Weights of a small GPT-style language model, trained from scratch on English Wikipedia.
Size: width 64, 2 heads of 32, vocabulary 1074, 0.341M parameters.
Each number is 500 + 40 x the weight over the matrix's rms, rounded and kept within 0 to 999. Layers, rows and columns count from 0. Numbers have three digits each.

# layer 2 attention value, 64x64, rms 0.0785, rows 0-63, columns 0-63
447490480466557447492504511494505540500443531547529565494481514489530492474520508468464479477492477472490505534532450483526537485483492423546441527545458557454451484498506434475549504598578493
521426509542521518498510484444536498560547387521514447462539518566518459503448445485528466448490550539509490527486477533505493518553502486503487533471474478504500543573479544411530542532554527
500524498458510512567478564506504527568472503464506511486421529521513524574478545534436470464529502497470467517485452485504574464477574453506559573454503526515571560529477508473561498504515561
502481490469489441467488491550438496577506542524482517515457526455536535539454492532531476556526579487503563444541558454474535478474503536477448605501477469441532495454496498471491498519524515
446463487463492519454482527479452375500530485529511473479501606549488532442538489565513472496536460465509488516531514512494514574471478443484480502520532486484477516518494498484508446506487430
484492487490447461538522532535551475515536481485491524487485532493539493488500563449515537448558488437504477502503562512463548506495463522466437515489516456543499498480496495557456529525546509
585543516493541554477552522536450453577469492525410524488521494527517554543540450491537551549518527478460516550552543539487457503539549538523475505472478491474532517451517494486449586470463458
511496494538554460460397520525499450507538459430508465536488483489516520509553551474487509525515487507497579504506471470462466426466483565552534501524450472549472479545407517519467473470488497
459504510491497569507493449518455547556464533496414476571474553597474517515524462512571550477511537566499508583467546481496534535493504502512535494486509475531520567506516524539519537569501464
498479444449471441454481512584450500448509452495521515552528481485539583492512585508486525445447526538538568475511475496498498472527504490400483490566536460479468522510515451515486541462551464
510484505467472502495477521459451520437555510541528571505497485501476507460527515506483504485531470470462448462537475473586498518487451526506522565415480498500495550478388474503494515499460506
582582533503540569512482581467485483498489549505428556516497496436484507494497497482554497508446488491474528540478465475444419533535506522472483511412510467536551481454502506514513513505539498
514443499529455542447486429550512502486482532491553526542521490538491526493478560537574535434550576460533499532488496483436518494467502494528538493453528499517494492553516404569486476498469526
499533605472451503446469479502511489470472507469480466504519430498445473512472498482532518529537565483516477498475507535534471450583498455473496470508499434449517512618496549554507541506559434
424496417507505530458574515510499538524500577495514504457498509469485511497456519465468443486452523532467480535552523554516441535510479584544581534436475522546475494456521584506506509468477505
453530560548491527531518419454553527482500471490507462521500456481473489496505469543441522455481529502460544526495472453564539443577490505555476451487540536494556498514490517474527466439512510
530466553486505493461448520509494558496486544414547475494456503521432464591435532478448517500534406517506585494535505545506479495512442524466503479539512474519487453505478461532494489459508543
527489527492513421555487487438439492467572562542496505496488466477472497488521472438456461501479546573479455483527544478484492472478474461468477500439493533495455513530490481532472476548514516
565520412569393486479473506549446553453521574547517518507494487529524511576589484508528454507500434555539533434438503473514513573541459379549473510503525503469491452513530476489449565458570465
474559465548438587522492471499521502492536551500507468450480528499505489501524580528452451471497561477518526506578521473476564534470522490501496456530560462530552464478500542537446473552517526
472549466531481447476501477556522511498499537454438490456480520519543537486541524494459524440536437519471534452487449511531521543553518495525498496460481566515492531435450469422538535510479502
601456500505455427543485484514506486470529486543541468540513599524521498511522543510516466459567489538575505492500523495501468536474477445458473500517510565534532559532520490474422484479553526
446538556466548505481504452445607480505531473529506559487489576574424497535517479479489514488503392507523475459464485494540527517527572508529509503524587536545480549471497479454545520508491474
466443463454458493552553463434493493531519493436510508507487529521479531501529531472486537546616473469480468502564532468493446505439522494509482551488536489547486522457491509457530499460508461
468532480492483544567488527483473447528476455450491503415486505490425484485450488439433466576482508480586545500467494442585482569510443520485532507486495511491468500556553475475482577508501546
539516590447504579453497505533552510508526537413501503464478521494484517498529493529492509476454486509457532462542451449507521466427484474494446497478538451520480511569469441485479529501434436
500548489543524478499465507538553546517506525481420543450466409521480507484601495514473508516455510507499494482548500460478502476442484477418439555523460549444501585503535519497502512513493569
508452470478519526486438546476560552432578436501508515491473563440490536525486477560561446499519516484592520561461518582476533482498590496477528458448472489515569494471472506405470513525498550
497522535424530519376548513461571493491460497578476488447570492534473465481484492420497534533592483527529416484518488523488492571424505477523441511489517582474452506542465471532532436503501562
497544535460433452541573514427503455431477529520487519548518539491515520479464452473496508586498481430474516507463531503496443482584423525547529403550464499501537513504414422507505497469516573
423442492446471509463483512449478533524498522473485532581509517404495472490457517538492475443485451495479550489550496453472506531490538493506525508445492558524495509482553545547463551471501480
511440541404524496561459518572503508539496462545497484568463432444506534524476473515420441485601587516504446420440511455469451514516457510518497459530448470532509451489518534527512479500519520
454442490494519534436466471490458427472538556501401507449522576576509510469607534544532465449536523447446498505469477521491515519495544520492512507409505482492543514441469543480506581451513490
482534507510510509553509525463518558494484483427501541455559529560529537489614542535442481506529581480516552505528513464522540535455511493471517493491521501480485548520467530509457482537482539
495568490544426533486543486538568514497521553468482458508485465490544463476531486424589528531517481450523488478521522543404507405529487533476457419548526403504468560521450504524561517506420440
596524479415526512484528511533527384521480517448481557465402498486440403464563521482534518516456565453502469539475440461466493544453562517498568504549541529627519460542587491495492525466517510
524575513507499397492533452509476482492448551516468469544564485491527459477420564419516478488512508511555522467458485441447510499512532460518650522432426499527478442469541540516514560538598497
588543490447476500486539465499478533529544459516563476485543474502574554556501491498503485546551564512514468428512552472543453489493563510546520565501488475497595518489512438529506506505477464
522552507536403474461546472469561510507466523420420493487503519543514527575435533479480542464441539559494477545504531498468549479447428452429530398473508497514515512503421483493540445485513563
532657543520501543533485486439499481496538454496473485497457575462572536496435554481494546512454563405433580510482486487504516513464476491511471524514546512492545501542506542467441477499558494
478549580420494529438486406542507513463475576476483517539460535524509510500459520532499506518468561502553454570469538493491520489529539446368533517499574534495457437524490523504549565509562466
528475506587513572506534508455541402449538554522583486487515434507492543502545548526451492519512563502526513439523553500511549540498488511538495520557549465506521527533546543517579469475555506
515465521543539557489495515536541538465437583479474490535527572478510496511504462477525493544484528520568560463562527493446436462555505445529546536487444476481489548472464538467530516553514522
447500508497454519498490507430509439517490454504460513541597499558474415482510464508471553407498456505557500522514553473450460481462519539526399477482472536531447490515531529550500496500497528
485569487519562562543497491445531492558482582502577506503514490490591494519467459474465540475502460455445475430541465486475494509535495471510484454523449479533533477427479491529505486501467501
472502510534504522569484523494484513503501513511483466433502478498481478488513565448465454563501467563518542467551542460447420503548564425474480465459498511489475540452503474461486501411545432
512467492466500524543533513561427510539496467503556456481484508532481460522527499496476515502463564499526474540481541552455474490464468481506465588490482470565462464540495550503516543512475547
532455493473520492529473482489486528483540509483511474526554481483490429534473485506529526519631469483428508415539514443494546522523496580409577553588544512510517489539489410499538476487472541
499457447517497575462523552512504514503405454454461500525425373556552501520517486538529437492569434485513475496437543495510435558483565517536488464504485486499530528490474477474504565521566475
493468523509422501457468528553478627535458488495518486625548535402515518526434538539568426524514517459476415526519439507545427554473600547439499524493534542533520560454491540494511507446576415
482430592544484481403335559516479470578469524501585555487514528452534532491448534552458522492556501450537489425438567480490440501491455445543539519514484608384448498539524438496506504484535492
436541459490512519527478444469527475455446429490525456527498488514509464495567513480494464465507514519469492597439530516488498525473526495537511625515513541443600574493538472441551543525474489
481542462456444546504509474491474509464498446508529515619535522493493492576492500519531511496495491550447561580479495487418504507543555412467534473544531411500449508496541561518481547441514472
467574512504487405538540428454548535469458419462446518561347476496503512506480523583472573490515544526501490526524458499485543452521439489428528585445520532485417592474514503562522548496502481
460494441492466476534512501483529552425502502532498503543445501479548529542543481566428489443493563491581525448508418552473518489543511553525462489449512508465460421471517467467552503454483558
501446418485552511505521486595500558444464422563502533450475473443512480560536509551540563434512466483484477473462546600528569538431492535528468508473499500524502462492450391486497517492478482
477528493541530484568456598560494419523527479554519430477503502491537475487480506506461488536557566469545492507529515460603482478443507542534512465483486509484531506433464555526527449480512518
477542446539486459466655507500519480497442547524555470465469510586520543482439433488438529507482514498429564551519434457476504548549524542512460495531514443467478544500489552458483485462462491
526427442491542498552555472442500516440461521511535495448410444520462516432462515555548500483504471548475508570412567490462439443456492496502547467550477582471464442551557590457550483511454425
554528515476520481515441521537543413490460456562547574532484544515532569479443559472510513453569488527568586525510389471472500562591440497448529537477447486502519488545483478457479488516521459
525513464522452458482513539473476476525532483425526517485449545386522471558521493507544525571522405555525501403496584444498567526545451517495396472374484472524500430526487495486458484516500508
564504483499509512484494520491511456520491370476537483528558446469497506416463455490451484488489492512479503484491471499613481473490466532478505449527461460506511519558483530404566496462526487
393376519503467479518578508507559517465487493517496539524530501396477440495505496459438466501472485429435437467559487492477481447488564442498446453517472537541456439551449510534545518537515567
506541477494463487504454481520563592441543450563490447507557454518457576469538494547487461512528588468462528477495523540478508566568515479507488470450414493511547480466508522528491436454542475